config = dict(
    num_attention_heads=4,
    num_key_value_heads=1,
    rope_fraction=1.0,
    attn_scale=0.0884,
    tie_word_embeddings=False,
    init='uniform',
    init_std_down=0.0,
    beta2=0.98,
    schedule='wsd',
    doc_mask=True,
)
Each number is 128 + 32 x the weight over its row's rms, rounded and kept within 0 to 255. Layers, rows and columns count from 0. Numbers have three digits each. The size before them is the row's rms in percent of the matrix's.

# layer 6 MLP down (transposed), 1344x512, rms 0.215, rows 337-408, columns 256-319
101:107136115124041159124066168125140117158096151155169130132149130129163082116120131127117111128152165103129089155102139095158084173108143109165147156112145097121108118091151112111138153151115132
101:125129153114160128145108147146145081159163106127146136119139089136131092179095139189089154072122171152114085153194097150145104118107105190202130150086116169098123169123134108117131171133132159
097:156129098163157112123168090154116106130167123143178114114103096088170159097109097086158119137122126177152210163123152150106058130093097123091163127175154103156162129165103156069106194117117141
096:133152115132103066168081165128186093120065149128144143165124080154169077130135146100110100116100129125106192191123091127091120144114106095170161135086156117187149140127185172105099169143116119
097:116175078193117146191132166111190154121151162128120140126146071173122180111154078097092093159113125189102127129126144138057164100196144097135071204177153117122096097139158235134164130151174144
102:099110116167165051159160114125219156173099117106116141059091151170138121080103146120151151157138118089160153075159152128100102090137076143119113209070082110139098144123098094026136151135155150
089:119201147126093096104111164122175102159119122118139153094129121184138133148099178183110166107120101171104143137054160124101128133091138133177091164074032111112147151132117107088082129137105123
095:089159102152118101117176145134168202134100102122108152119142178123255132103136125080115126117140174147161109135117170152130095127147171106154158134133120092196096141122121107088148086147141131
098:143137108122135153138126102158091101091145108083110141117131155113161165103089174156146159113127170180102086132100083167155138109145135139142138126105145142148170136177168129173145113125117127
096:111117135177124161081070151105170144149116133110155143158172171152104130089062140151120118157120120099171121121108133134132116157217125148143138094133112082086124158139125093199144123122095136
109:127097108147164131110113103133177126185129142068106102071106192167124115082118160170154150148122093152151088161176104080150105112116124108131102116158155139127133165126139130131105094093111118
095:154120118122137151121080104174110130134181077141083066112100156092071091134153173115110084114086166126153115050147113123123121143183169109087176155175162085117110148160087056153114119116183092
096:072149100116105121112124107150106137150140097165125108121180075152170186152119172150160115153082113069116156115149065094144135154134086113142133107152134102118119135165028122120188177102172138
106:126095193137114133192194092137126152103152115097135164192148191111152128154107166110116121137056140101119119132154148183112186171131145166114096080119199145055184148078150146164114140176087066
093:091194059121143126153067173144146104148117162113144114157110106120159128071126097096111085162183124176150126169070154070086091135105107123126178103170112113162132156149147101151182146115133156
112:060133164055137191084136130150088132096140143175093194111202154123175152186123138119189136108118141101133161190114091132194143132170181129137102081110133155114178138130132140121097124191144095
101:052134121158112102108131116131094089082120058144146051118134122147101101122181171118102103152115060052180154076107146108072113131053144110129150116134115161130117125144156133149183108150144110
104:161078102130116144116108099082139111052135124113057127151064138173097139100090129109083126135141137114139085085135106132091066100169109093148124153095151133126130188142175126125135119099136161
096:133169150131124106136116098152129117087150159057117135146139082164136112094174129140136126101158144142125149111204106116132113143121130153142123121060138116210128119159185105143081194134127127
112:155166071152154101128239159110140180116096110101131075098164045121126126108140102149128126120125122162149136137165123172164138130093138124069103099076118146148158138181164135077117071144114157
089:117112103143165048181095149116120116100182060102153106180129182097161108071125133109143177074142162111127160163094111143100091185177092065093120169166131171126132096133087139113156160137149139
111:085125197107145128146155114152095099136180124127114183041073176156130173209130112148118142149122085140104120152059109147124141123173105148114086105120114104116128088126128183098146130147179082
090:116096061080190099100119131144151132092172176177152085097111090066138108104135158100156094138099132128225146150101069116081081059149060124109134119161137157167099117119158091145140139083100109
092:166153179086124137123105125147114129035117204155107134159163101161132171196125061145085107165116175107111099159079098109109161161149162175164162125113125089145184152130095148161123154118104155
102:180071063124140171103156106133078159118135144103155120190098103045147164115092057107079155122130130163105101178145126186086144114151108173179126159080069121136197121147196189088101083130113118
097:078179074161114173032072078090129102120109130141117149137173163120128136057126190123156079149113131107142167095147089046112083150131183085102100073145139137146107084144079208101127112192101127
109:074100128108156083196124145075200184160110070108123121106163107117084093140158161105160153127110170168152105153133128110107059176129118179110141140111119076098139112118120095075106091163159075
100:113103091073130132083119139111141109128131064192134099163097062138115081113087124137109110081135123099125114098111151137177124164077095131192104176168121092185151110125105155098079132161158137
098:118123085148145107089119157104111134126104118141146189063096080089118124091123145112102148128155078152110108117163140152123176141149127122185210149106154102104146119104075104170141125148101154
106:165117101116115156133118115066144123145145154141140128135187160108111113127158130084112082144150117140157097073169115172122168113073165170090124119131122205139120169149133108066113123129166087
094:180116098118092143142146083112082130164074116128101100143142077141132133118170132101165144083124135096146126131089109087137098130130096132184163169122159120115117080121112213099088101147146139
104:153149102109117082189151112127115096163085104142109110156114117154135157160106194149141131140133077082095124194117114171168128114137148132094148120111134031098132092166077138090127143136090084
094:132146175136136123127136171112123125151121193134138142150126154044095117111190138154174067139100153194162128087171110127140118174154146080066092214196187137119130189123159103133175149184094121
106:086135124134185166119158122203111091169173076127127195137172072150080187139158148151149122083105119124138126111143139130149139133116099077117102166135159201177146110081061109123164117130156173
100:121137106110103096085170117121141132149116129167221143099053116149147082110159149145107106125096121148084119098173130131142085151108124147127145093130130117140152175150113096125134127066118097
099:131122095112108116122110113143191153114124186160096162118113130147186158173170156119134118127144124139140180070146138108066139073117101135082119095064138101157137146136119116102218156098160138
103:078149154149116161170169089071123129116086109141152091140176099126134139133158114097148115110125204154136101068193181099126133127148158138093063245068126114084173120091035088137152153130138123
099:120089119126116101117140147131137100158071127122115155147115123200134163124151098121128114132157160189126142134098093159103082098109142090107096151120126120107101149141155118108104099117088084
102:141187149090131100090132157143127080133139076139103128138146081098103131146151106173132099067157121070143089078138130090156128115098129144215175173163125176130074167133063131117163134158151143
098:137171158102142103145045092166149153104121123111133116118128165138183172152140166167070102154077153130138151131153123023135133190086123102148177114138139153125050184137085177143122062138070094
104:162120154145091110142076132083145149092126128198131080079077092194130121105073140175122134155110078145164123086095125084145137088098194071128145165094189145166098145112095131118137114110141139
095:133094127101119126087083163092199158191160120129106127172149101149103104088118155104128156162143130122148120129160116094099092128080156154085162090115111079126145088147123130185248179153107152
106:087038174111123142138112094143132097127168118167066084146183069128163117132150154093148197102085157125052132121110117148168137107134131126102144116069133113130127142121072121112103112104110121
119:107101118132130096112081107087107124158116168105085199182066144171138105084143071123091140080097134121159093127134121084166142137115101106125136121159050132150104120140176116118189121099164088
108:151144133073172104167118134178110107128082147144189082157173149110140062140108115117125152078093110124105132094207137114131138119192088103150135124101169157120156178123115128122176151120118157
103:152152124120084107096093095097127126195205166126116135133156166079118147034156151139083103120157120129142119191167160180130118189096115141109143099212161183088112123076144125152146122117165120
104:070142089136139101129140110171133124096158165142136121137156135163133142154108110096101161130152136150162118224171133134140076114138165127094123127207081132053114156144065187112119131105147149
106:085144111077085175132134102129114142113117099094106112155136148107137153112188143130158118111062131136137115122176108154173156157087078088153101101181130145137103138123093099139115111166132179
102:127114141102173164120149102071116134114106113183181115113112087107165125118138152122124125151108180116139109193152186071176144104160144137168165129123150182082131133143104122194122128142156148
097:168119125160093063107117096090154112166154125120111160118114112168097083122113136166153166104226106099151102077144177097157066132149126171133120134152119129133132178106089107142147079176093188
107:118158127157155153154141158155106174108126123137105143127125127139086121121190103139166101124124099127124122089125170094109139187108153111156123155075115176066119146117124178116104109122149130
101:133121126136151122184204132084153124108172112105116096121158120095081182131121174120175118095097108098175128131167054137151167173167161133135124111062118150143101093093102091110080083114132125
097:123109151125070131126131160086116096104132131088119142095193117076193131099105131146163087197154106150089131101171127157127163127163140088154069118117138141101104141154149142172125120146140135
102:098074074126103130140143139154138186070127073116108157129157025126079059145160180108127124092112136104131128117128146150086160099061109137093108156150135164128147165100129129083129107107129105
100:146141132115163153176154194183108077112152198132079160101076103154143146070167104116122152129116081122217111147153108123130106120060152115128178166120085106143088171127129163132145143098153148
099:137111124177130104138177149178107156095137083154165104161126123132180102143167143128121128122153113160128109041166155103137130194069148143168101134127106170160149101104103151105054164131159179
091:130151092158148176175182136159130138082121118130182177146131124151222078076156132135122163128095119097098096144138120188106071086184132120119116126166167132155142112112195102097116167126143100
099:122099176161155148145147130096129106161142082134103172148120124178132146086091140126069127104077100155161076092142144156129091096142120034106106158084136105078113102098116149113071131142126120
096:135038075112124155090145131107141130163163066112121136124096158134111111149142093114084161124140131123121106140093168122149088102138118138141142116110100133109093091118137013159127115096146047
096:108216158171112098124106102059125168124158125123110111129146128156095107177154169115113130181075139118076116119101069164124153112110120158150085129126128119142137121143173146158126113134148122
102:189052135184100156125083145067135141102144132107185123203155158150105113070109148164134141197128131104089182099184171107125117143080157139164122111144151091124103140120099127105141112164136114
102:087133128154136156102103184115150121140128110178124191117113188092170112186152106172142109152124186118127157154129155074140185175147148097102117107184152102121160148119134134137176126133175149
107:140139126106125087122156150109167126101122132127175129116157140136126095080167096151126128175142109097135142146140162092121096123127161057121163177104174161164114142165111094146164168119126152
104:123146129147178170145112177119053153150131109150116170113159167064176143108159185160107122139114080163174131089133171156079090110187118157124116098116173147091166104174134113135109165132175119
103:109105087065196098119127136119130091142142119095165139114113112121155139097114109109094069079140162162166121146069163106149149122106152073052158205108072081139203118147108104097093100117149138
102:082105129126122119109134113179118115147150083135149096064107083094212096104178150117149115108100187126135109047115140085131163090092169111163097092073142238088147125079134072071120108135111097
108:154173177166153137137135180137131126143161138152100118124084165098187133182144115122139149112134110124170057105185106226135135119161172128080113134111163135144078090117139090149135148146137091
097:134106174169136127163139152150101137105144097057084064152098087134155138133089134111084124141116103077162142084092139172104136103137108057077123135112097144153142143153143109146147091099150119
097:137094111174183139142109155111098127123180179149135118118079121086055109167064135152161151105057152160166139144102100098113083144083089143136145167167180106133109120139172116125112146115112129
101:120037070186156108124188129143112132153129127082150133167140151125190123176095047125102092085158151114118119137065133131127076102197144130148148124121151056095152113109102127150125106098040092
101:115187085248116112131084155118077105170110205168133142102136148163105167130127078118111108158076189109116192081120114178081150087140092107117142131197167127128117146111104154072115104112106147
103:115140159146167115018150092161078120137144115134105140134186099143160091118108169166133089137114144119102120113045125141110107183060126143126111064112127159088118126126164135150091159137168146
# layer 6 MLP gate, 1344x512, rms 0.283, rows 338-408, columns 256-319
103:129180118092167142063070109186161136147143087178094094089174130121161093097124154093184110082141130139127145157168147180108151148181103143142133128152161082126124125134161116076113071170120145
090:139057134131144131125160170038069107111189178043101112155137136156107108141138150124148169090113098182157079070151144067104075122107154101118088182149147130164143120185124176147068132117102126
094:151141118143142115154107130078115144131129148139103206070131106183125124107093212128145152068140161110112197099118151128183078123142154159148089137150084153147127091163185113111164123070135096
111:160180095129132115162116062118098109112124101133144124078130144139116105202161098178126158126127175138120098162110177061117135111141153139212110158155117117175127095145126139119101105135060189
097:110155140104159114139087163112125129118130167152151108166094142133193130123149116136151212182106167128171076150157184066129127118089163048156130116089082108076091122156146161176104117124083118
090:141142113103180154155160163127125125177116182068121057053134133101162153115103195160121113106117132153154090165108117141097119198152121173136101175103119172160115068148077076118157088100084168
102:143144186059130073148125152143138130126142125102200103099045094162160171099108119076196151170138143098157086162100164174095118103170162150165095101091155111118162148121133093156102095105158105
096:097152118099135141118197143135147127177161167112137132146131159103120110140119122052188126108098075143174147140121192074132108151081112118218183153115125093102090128146195069134129072151143129
090:171124109107175073163175147057121205133190082134132115057149148130099115155168062094140136068136089119113160122131114131080127075098133105128128115073102140118199135109149132109119080147177198
100:132166119101107160086139126094154113122142132131136131099160073138113080127132123038157166148148133120109150148163187150134085145082138128115083136101178137167129083102112104129163126179103168
090:119119116165143085137090159075124111112063101138123099094151135130120091151123118120144145094062112159071146097138149137125095122126104140076129161145190185129193135120070065153129160086093084
093:163069087097155118093131092103117100161107101158080055101099089103114143125092097086152177121142109087154145071099106060102126131118180138126052127168166148079131150094146157150091119127147131
106:148123073187108127128148122143124157154144090161141103138163079112106169108122081163179107161117112144086103102169153145147160095119062087162158092128163100105155208122143086137172137115120157
093:159116113129134125190166149084206077113150148189120085156106179136048117110101130131088191182154051156185171081138120142145097133160118140148169195117094075171195136142092127090138120097091159
109:146106123113140124169150172145119200156165116147162104148143141105176153113058137150081118106087103130072164148137073096133125130124093110136159148176114152082143113128112165153106134085150190
104:086149122098128022136123110104107200147113134103147116167101115122112116132094118141066156081100123131135132129133093127129153142081148122085072172142079135120153137149145113126102083121119146
099:120096142169116068073115136130096179124184161144159101196148104049133139133041134123110047161121152155092125126179081128110172127109103192139173118119117105058170156130106087058130094098120115
088:097089165116124140163092147156164160124143134155071143117124155145131149128118134127123122073138112142170168130210105141113170168178126146100137150137137113118125136075097209113093124159201054
101:090074177130116162144084165116170084155139158121165189138152186112130129155081134101097095097117125139186174097150105109111162090204091124139112148171072133066083144105098141156179175125134139
090:113120109136096147171121097177130128129154057145108125099206140177156145156108078162069168154075193126119169118157105158152128111133108108140117140122133094115169148065142138122115098175089123
104:159119156149141104098131128125117145122177120140109121112139161181110046202082078118166116155148120150108116121102153111143152137148114147073118118182102094126138087128157144128182189163124082
084:113110123132108134140147110127141190109050097142165090099162069135126109152135136098172171161123114122150142158029248126119128159121142147108127113181116095171123115123139124098135076153102078
110:111083163109133069069096145131187153104119162132096185101148035093106165176142112137166124133146153133064092077059132095094106075129086145148148136096074114074160174133128186130090152115139177
102:116095149147200105148138187169135148105079156158087141090136141158150133109146077116189101132163167093085112174136131076088103137053101145168113173132043113110137148082154130140149161092111162
094:112099162091120136215126128103136134145162165141137169177143095140147157143103123210131096098091112167180123159082093121094163139118134084169178159142082153076115161124109103095157167133132184
111:207146092076156119084170117155154158093163151140096113157083095087186102148105118130149073145214163065122172126107169182140113171138170171198147107068082112131152161112118150173135114064166113
099:145069163119103117094110078158157143109123055166089118154143121152145157165107150109120103087093153158122089076149160152132109113077135134075171099158168099183115080114088146053130155113127177
102:151096138117151161128177144137067122144103103161173129086118114126106106090094187112150088150115110144113146080100118160112162121139111107120190143150093116074167127156077125194172137122159191
104:141119127089147107135108119142060139110122137069085103144135103084090149089173169139087101170097156093158095150154126162096183105149158127108070156092119113110184141173126162088092128133088136
092:052100122184129107124144093101149163114160160180121129189062158144166109132185162150122174106160146178140105127146122125139106161170152116180094179143121127133131104108168185161161147066084105
089:077131149149125130119097137150175125147174190113199171176169065171159176072112134112160190147142081118142136175152119139119150106176163170157188138148102131123125132116163167161135092137170135
093:127169182172137131074200141086145139135136127142154106141148093114160106077123121079180166095086157095136113073117133139106144193172159149086128148148162148148131127090106075147093104096147139
109:142122146111143109135134152145136098153133120187103144080131047162082097097133132139154112098145160073192144107139206143138137134104131117101175113156109059132116146130088113135135075168148163
095:039106159107136140141110127146116122127108096056132070042105172064085151163093165155141123170126130127106211202203146178155090159140101108141136081087137172112119122058085166159119095110128092
101:103109115150148109097120061156118149117137167094114097171094109182148066149176127105120192117124163137175112056128175061141089109160086101127088162101077147092152152153114115129117104139140133
091:108180117169077192138151112120158138061151146128161168159097131155119155203092110126146126138156110175155145141156113185156141124102070121123143142184167121133160129130172179123161152082154151
099:151113154161164129137072104116150102176155196166159147138126134079122108106146135132158060147083103108074137121138192169163150100108155092155199142162102089106150144098139087158112121096146110
104:100153150072150139124155112133101138145128168092148123147219129131190149109164194135110099106109107147154139140148043072149163167126095128137092147078095154130127170062134084189203105114123109
095:144111140183071134151094162165113125133092099155093120127120155106092144137120129163105114199096199117102166092139116102109130134065116086087162080141138117180134192161087131109159128109107069
094:166131115167075112084124069132085139131117169145082099136194167131176134146107097145144112086109076154158104149061157166088129086100162118143146086113140105138119122109154113096105101098113176
094:078159177134163167137180132165154102076097170074181154141147183139140175147112131123094131113098161128119240156162150150164068162150191121149107091122172118149142097165128112163128202170114107
101:100179187103139122122102122115183085156068168119139211144053110112141084144137099092095152134133103128132188086154129159131102170041084108185105156128165117115136116181141127093107130102138105
127:166167151176118131084160098183157123110167085094133098112186066179098112093099171117125137146162103142122142094121125154143140130132144132168075169108167050099160151141151129136125102155126165
103:142111127123115194131099140157137178082072113136204129123139146117096127175120129133103152150155118157134159115100101116116052085139121121148125182094099112107175124135204144121184093108158085
102:113043143100172122150062095062106121147098173170132114088150122107115144100165138191127176088125128095123083148160168128140104113097105155127103130137150137138111064127148141088123143146144117
099:120091091130102138133073098091075125168141130064156188153107111188169114196119124142190144102128116082131134134166165177113107112106164126101125138095137112094147142074086136171129104098082070
102:160112128102115104093103162095099153112165122159095178152129089124153093142154101186114196151131106126084129127205135183150213137137106139108113109095117124113168172130124109133151081199171112
100:136119141109111150185108123154160121188025156122089131144176080105116121089169143093143077160183097121165107126140171087127168119133111150166115139119138105143149179134125087125139117131143120
095:120150141149065192164103109175154125108130139172152166145164100157140119074142090162126147142112134071118148142120128120069107150105095111087177137079163130130086131069094107098108154140137104
094:140152148125094097118138154096177122123136100179153124085121148095091140125138105171116158109149124132069132085090104143123172087128131135102077124153132112095138089151156133098132126124131123
106:144141187148193114201159079089140145149107160166126122120123133122130133083133156105176154141161113098166141120111098160131172124109065158114142109130114118121119105123147055080139152154180116
098:136167214126108096135205123122132141072095164085169114104129111101172060125132154108145106144179142110113166209162100106153165144126079117153120150132158201109140126120118132128147160110168166
095:155150105134103111110163075131165127149073091160128153174200153140132243107156217118101112151132146098156118150122129113119133137104068094135140179090081159097086186163093091117094164112123127
101:123118101125109145135135127088104131140125100151144096150153103177119171099121114081160100090119170093136162144088162117079101140128116095151120137113121118132157147162067113184142142118108121
094:110155112112120141137120117107112158153129092156177120103133120112153105180186126185077116157075097086072106162098169138146151155117078141106125138162119134142102129129094104131135146112085089
114:085070103111100171098111101102152111150133135101167168102104132091112147218100186107156138133180158107111138114111195142129090135161128136111147207080171111075193124086125098112105107133085111
099:081168131128111048141081123137191112096077160102115109164093141177144124112050079163103116098098100176123135157120114154141097160116162096139106117083120131101112125080113094080094160100109127
099:124102107143155120103164098101105099127126103150138103089134146139141094110105115114166132138157149156093129131166144151120092159167123120096121183135133081121150109145157083158151113146075145
097:169159184151024104136141113116101148095154161105144204155149140093129092109100146095133141111075117101103103091115114165180099150117134173138122220114132125148145147089167162118172068127183128
092:061115109146116188140141087138134160084103111116150081120121124077072156183142100184112137128103129137118131082132126112165143047131135076113180123138096098133148172121145160141190096150114106
097:130114123129139161092107113083100153143165172133115127168189118138108159106122114147173098124133138087169115201107182132166103086193114167134128086095186092098149134107146144082110168078101150
110:089142103118162122125121149100073105098094149108159160126144173144126149092103169158132147100134172131149021167155122159140147129111117091176113108132133169172131188132134147146140104090175097
096:153113095068078162116136127129136184103151131131149107084123133115127117107133120046122119084056118079173167130099150164150156133048097079184134041178175146140144096165149176095136123103087113
096:184109166160134123179141197193081137190094091135129180159129157193076101152137112078127145089138109138138127155106110103161116166139123084148166089125172146124111112109090115117118136172124099
108:043122133091150124111114069157098188123104069128087090131136106125128118106115071068149201137151076151157125134109152148067124126101111081101163150134156063133103163139165085172174101135077062
104:155123099134114160162198141137116136157071121181120079105122107100134152124157111157167175091097118100058152156147116166115102077160138158123108123143135058103088121088088085161138165086146139
097:095119101083183127165117145116136064087133107129175122209121112144122126121125146164104131106134092095122145108124092125146091200085172118076137152184115150199109177063134174132107117188146111
095:109107152178157113164185076147105194118123125135166112141120131167111159109116109125122100147153084110114188184112152168125168096060077117123082156086118148127124095190173140199117071148146149
097:118091152091146080128115141171108146127107131122112147152105123202094106158106092154056137141076110111140127117082177113157087154054131122114140148122136080157086133101140143099103172145105097
102:197124159158102168126180120078210101112111142118135117123120154111118125124171154110147180172078089096074113095115156163105158090173157114152106147087106111117157126101138088157124141176157100
099:194146142114125098139182133120105155166118067193085151118154154115126107132120190219138148173154128146156107096169181127118094091119107153063083113121189113129078149077149151096134099143134105
# layer 6 MLP up, 1344x512, rms 0.303, rows 338-408, columns 256-319
097:143099029128143120148126129127149072110128152120154178214116176127151198105134108123198118127154137139186110150112148182150112135150128116108143196149138049117156061151105151161074138129108145
091:118148091086138149100140181138091148137050111122089129120147146145151139117134167123086106159091187145095141148162123139161129128163097121098134162125170091173189188104108118168074115080095121
095:113204126187119143112107124168115091171124138116109118180111202128153166104213136168116089112107114124155119118096103165118171102136114115144146135130141109094069134123140157125144090138104091
103:165153112165100192190138091097191142139145116138152144140140125140084148114104047127051113129124161144065107158064162105119141033146151084169091144128119087173065089140139128104127068182122155
100:134119077147157090142149138083127105162122139150135119122132102117085162123103113139172197111151181180153125156083111120143162140110082186120172139138156078177121106096165175117185152170190092
091:129062051123140104055138107129111123108089130121097085135107125068126135087149154095156125127136149089146091166141127126145084149189097126065180131112094154165131135127120119142172082118133115
098:133171178076128147167143145189079129115122134150181121098077110180189140152119125103123114099168153162138146149105120183089111115125157158131138135085138108156118104126154141117065118168100110
096:137153095116088169146122123096077186141112097097140124158156131084118117135100194105160133104078162106162145172133102111155177155111160140090089100123098124147126116175105119089088116172132113
090:101167088148171073143176098187119133126147101195148159066149036098082080128157090158126162128116150118097132115114110167150178155142147138135140136116144193108123145164113102135105106163153116
100:162129129116090137094140071094124151176110163103114169156128121091140105143147123123112150071135160158095149145236195134161107160114089140154123092142115108127158125112111141117114177153120137
095:091139175047136164147144079181130142106122143153093098131130144152143136084121164199164019150146138159171089117152102140174137106160167146120125117144118084054119143188131140114144135158089186
092:142125158144132119130169146139061121132114133071142121181133130139128139078179108136111161090217117130117146162073084152133106150108111128191061187154140117160199114172160093082108151160142113
102:147090073096143129114156099080121159153150147105121140096094110132122090115099161075139110163118143084130116151088135191173140067174166145134158108163099222157163122065149116123125063132160076
094:062115111134116149107123188149162144146127085120120069161137183144106089147138106112180138126172136121096188136125091137099089121098117141153081113156094113119181091136112126131159174061154114
107:159086122106202109153092187085134108147116143138071141068138105125162099124137161150080122184139082140143141126131137119174131092103118153086114137141141100177153068072244116140101135147096153
099:113117127127130116068149094111073116173165123121089101161131095103123086140113104091121188141150149110167123098167144154132098156118088052133110102136079171132197157084123088125098073139142154
098:168139071119134101169164102123136155119150129152087112092087147142090136109133146145157108128132111145131150079175125079171133167131162175022132127119108115123131103118158110099112134130159179
084:130161160109112112171158122049105104106084135135125071128142138216122129177108136113187166099122200157113113125116092130062151157104103102145091119168089140123141154119144138123106186076109125
111:061192062127183130105138123140093182159154112164069075135131077091181127096129145166167174149095143163134152094180178175095127153029185087107115125110130105169131114121151095114084077127097062
081:124134171128136094138168092115111123115086173146163053156140137081059140153133177133101131095144146095163147135177125130139123133093169154052137170159176125134117125116143172109127136077157135
111:176099119116091166102099127142094122138190094113131124141133143161087154103151064118136130140135113119142119146111108128123187121166117219120167092166109099122166045135132144150135136160106110
091:059156154152075148132145081149120202122179056109173078140121171139128196119119062166049083130167122112123085068151131131092115148142151157105172138148106111160075147184193067154142197126139124
115:151153101100138168095096103136159159110110084162191151093173066115123127153184122104191143138086152118128108130130127118184157077173139096103139143086080119126134059142146084096124108161175130
107:152119122129176067249159125137081124136143098179071113082132148092199164162154115177144079141108084162187220145113148124126113087106109113184116161148170117087185132150112143158112095114146149
099:112131148139066148106127126118127093144157239114120096111119123173156094096119136194103134091162086204088136188110115065116077116167163183135051093123183092145161124133086148123112185149118071
109:065132124143177077137144164146113119149128081188161112100166152142090176139150146090121105082111177116151125151156118087138134097109106121132074140176138075122135128133114154087123099161092119
102:114082134130140130081191163168168094113104120126127134154114159097100124150110113158100130120125119078070109095160207136148146121153194174111183158145078131142161120158121166150098092085140162
097:138129110193118186141120111163109106111117072119151158028061093069128186126124121196163128090154168147106150137154153097113154104079164050153150131139136129064077141108106122152130170124101166
106:142127159097116085106152135165127154179112168078161118148155133105191155118066122106157145078122119109167154100174104164130137122068089179093100099145108119113151128127115147109111101130165127
090:087178066205139113141073136100101132093116105140201113126176128183089174125172172131119149153106158128109163114132122136104159096131084130074147095142091105069049210194131142086146169079120087
097:170166119118137157120146149153093181162163072109079097069120159123160087130126122093175118129126117130101144084156185167126102137085193196142084130138080188182166129069149138123147131101099215
097:137148172107154130072167107089096105113134076141105066121087144066187115129087093107121187114154190082104113158135158091162141145119141176100201108176133130164142158169106187114068130130113134
104:111156140133122155112078103120136102118114177215160111098154133114071178102129133107134077124137153092183149097119153145119130090169202042156177107191113124124139145124086107100098087166108140
095:167128132141101107114155085172111092122118142126088141166140124118171154153094104061160101172111145141084115111158105162165071153132115132117136125154143073136177095153088132168170129172107085
107:116097105119089097136094122200121171147152149093128113187124129096126117195151126132127118141108151185171126074117163076148124084095134108148160133125145116104118123130117147117158121121144161
094:137128122095106123111139127173105095116149169174163143093120146093163111136139134144151203080116104137130142069139149159153161160102166132122121078158140176150122126173128140141107188100198114
101:124130099145080186135142137183133156132076116110096083123108121180090154165136110156124089156173149138124122153125135117075189186120141161127089181170161142101161124167137126122141120170183105
108:113164126119135111171135135192097129148148199162159100137128139059195141219136134096154094086058147064131143098156096155177148148070156092201128131090089149104178109151130090187132099143159148
094:131079177186140121100169094125114137171088244072102148108133128168145136134156165146144147149151160149151146181190123080095162108157129118072141160104131075115111153087150080148140098128166158
098:149127126155143107101128088119152132122119133133154154207118119140133172101141211123162095138110144190102137121193111133128152125170160083114133118181135130098163141171107088151092139089056117
093:117162130150199124089114143076097091162139135147137102131133100144103147129168123113121116112125075100130073132112114178114134085121130151148157130146149129140151137135096166063097128088157176
100:122116194158157188181102104102123153103152102116172137117115099127115120070136063112149173081104134111159047142155115136103100146116160099085149123147129167149142160138172144148107133130144186
122:121135116106138112161132125048136094147087133126116141147078126118178087095107123101108111121168134131147077140143190098143138065112094145145164123140118116129135105094101078094133129092145077
106:138132135135128165117113126103065189162153112159154185120125139135146179107138056168152178133154124150158138124160145135158109150146084140134145111109081097149139112100151087140145123088117083
099:096092128108172140175088123090107135140159121117111120137172111172102211105105108099110108103071161166072099154192154142136158122147050185149134103192113173152109167114112103081106129093116159
098:112146145117116134107138100075118163170105097099080148151133172118071147108161125155100085217060116137163074191100130142110136113079100106095123106163146141128121105127093076081126148091162137
098:162212184161184101137095109197060106132114194111176119127151133075048185120139131084112109112150140103134110088135091156125159109173123141139175103107111131155118161131133104167215132096113101
101:101104110091081123065131106135089144110110104134107123171169110132143118068140094103159173175117153055118143148161108164118083080140102135154135114152158174077120090133089135113128133095115088
104:122071112157182185157096148180178091110163138098163134169139088119099114161160076169133122139049164084110104151149062140090128172153113110130117120131066137099062104097101124178132144118102120
102:141160167147136126123146117113137169119122174152127112119183150162097159058129108138185151174096077127105105089082201110149081118095124111161163102151153068178141118179136109154149154217137113
099:081115169141132118128129129130155140094140191173147152088120169150187105106135122104084087173144080142152153077088142126095119160172056124132155126107101128106111121147147158199110185099105129
102:089169147128064077128165114145154107113140145114109120074154095108122095144120141123130104117112108145091182084149082147129133077090154122101105154140128028120136109169131136106127141139066104
094:166154164191177136129101125138124056162145152109143167129125112068126150172067156128128134110072121093112184123112149101101149070116076113121088075126151168129123117129172076109092176102164109
097:166151104118092144129139130143133085139185128127116166118165132170138157188136150163093104137112156076132110147049094123169154112118102161164132123200141137060139123103149168135103132144123134
099:226186134138121097117122179126113133140120152123159144088101175128134104088096102086165102086171151086151155172085111163175125163105136123172111116137098174122168147180183098122132111100152178
112:164133104176116131129124100081123150127159084143111141090118133121130128139124075118112117102159108182065134138069048143138062187121135130161133152121086164098087100105108135133151167117111121
097:092147140156159107126129145164131167146095125125159184092113124121068096169119152075091187146173182104147090103156117167083129114116130137117137118044087070138118140102145151146133116119056141
092:153090172082113115132140118147084152144076135111143087116184094125159063112194111137106098144148111086111174114139115172148149111160173127133117121142201125147141116100163132065102138120164134
100:144184124129143143123152160105123142146093112078133119119103150119132120066101085115147071102103081162091134128167152149124152091147157144113103204160100099163111085118142113068183131072150120
096:086121178114142138120108118086117150122110115160143131081096102115121104099118136075137117082109154126131152112150115175086089116093136164117125113091121164144147160113113169075088186153098144
098:154129107084062138155093170124123108143121133152130164163133132173135135136102103142131188146133139070159157143113090074130147188152072159150110165089105071144077151133108111147148106111132081
102:138140157109131177123174123141130114114094100125090166092093109141119128111136111124189120122142116123175171100057051162145140111211110138133101116096124097146118100097096153156168144126179169
096:078121050103152102147119129103190143166073123180163108176111087098176110105077108163157160128115113098160114143160152148134117184155137054109124055154132132131065119072096168143173072074103113
102:049059126166179073168139082096070091090119163117120174143160113118184175126131093163144099056122125173090132152149160107127108146141163114079117188148138100109106118110078186089111080112176120
100:146129098155088103111118161101123130132170132181114125128171130092130155107140146091163197129177213148106115184109081159136141084088130175148146224124137176143132165143124085104177110150132097
099:149079146163181225141157129103146132141110092061155115165145114116128135128121074108119111153154110117123115148151164161148110133137149069159146126118102136103131099099099084086133142122100139
102:119159109122071102148117100095145118103146133133114084182117151127107156154115125168169176121117202068110133111133122058149130124102165162159126179123104095124167163048112066138065130168165098
096:147171097116127118119164130155132085093079179131124150133135185139119104103115156142119173140148123166108143112139124150123171130065160102197129142136108101100098145113129149173124146195173173
097:146074150061186131085107100072156039153164140090139089114165123110150127089163118119087097121165157142127163153112144079100116172125126071157105079125209160107149186158152103094105105103078117
102:210136112091103091164121164143156082190129121107139148146119106146185165127077123100061110097143137227175156097134109155149120127137130174093073084104152082082083070113178150092156041096110148
097:101150148142197128174217126113130165132132197184092170133180155128133123126110170161124178095068186182129093085130110152115153137141124139104160118141124147145077141103145125078154180162158134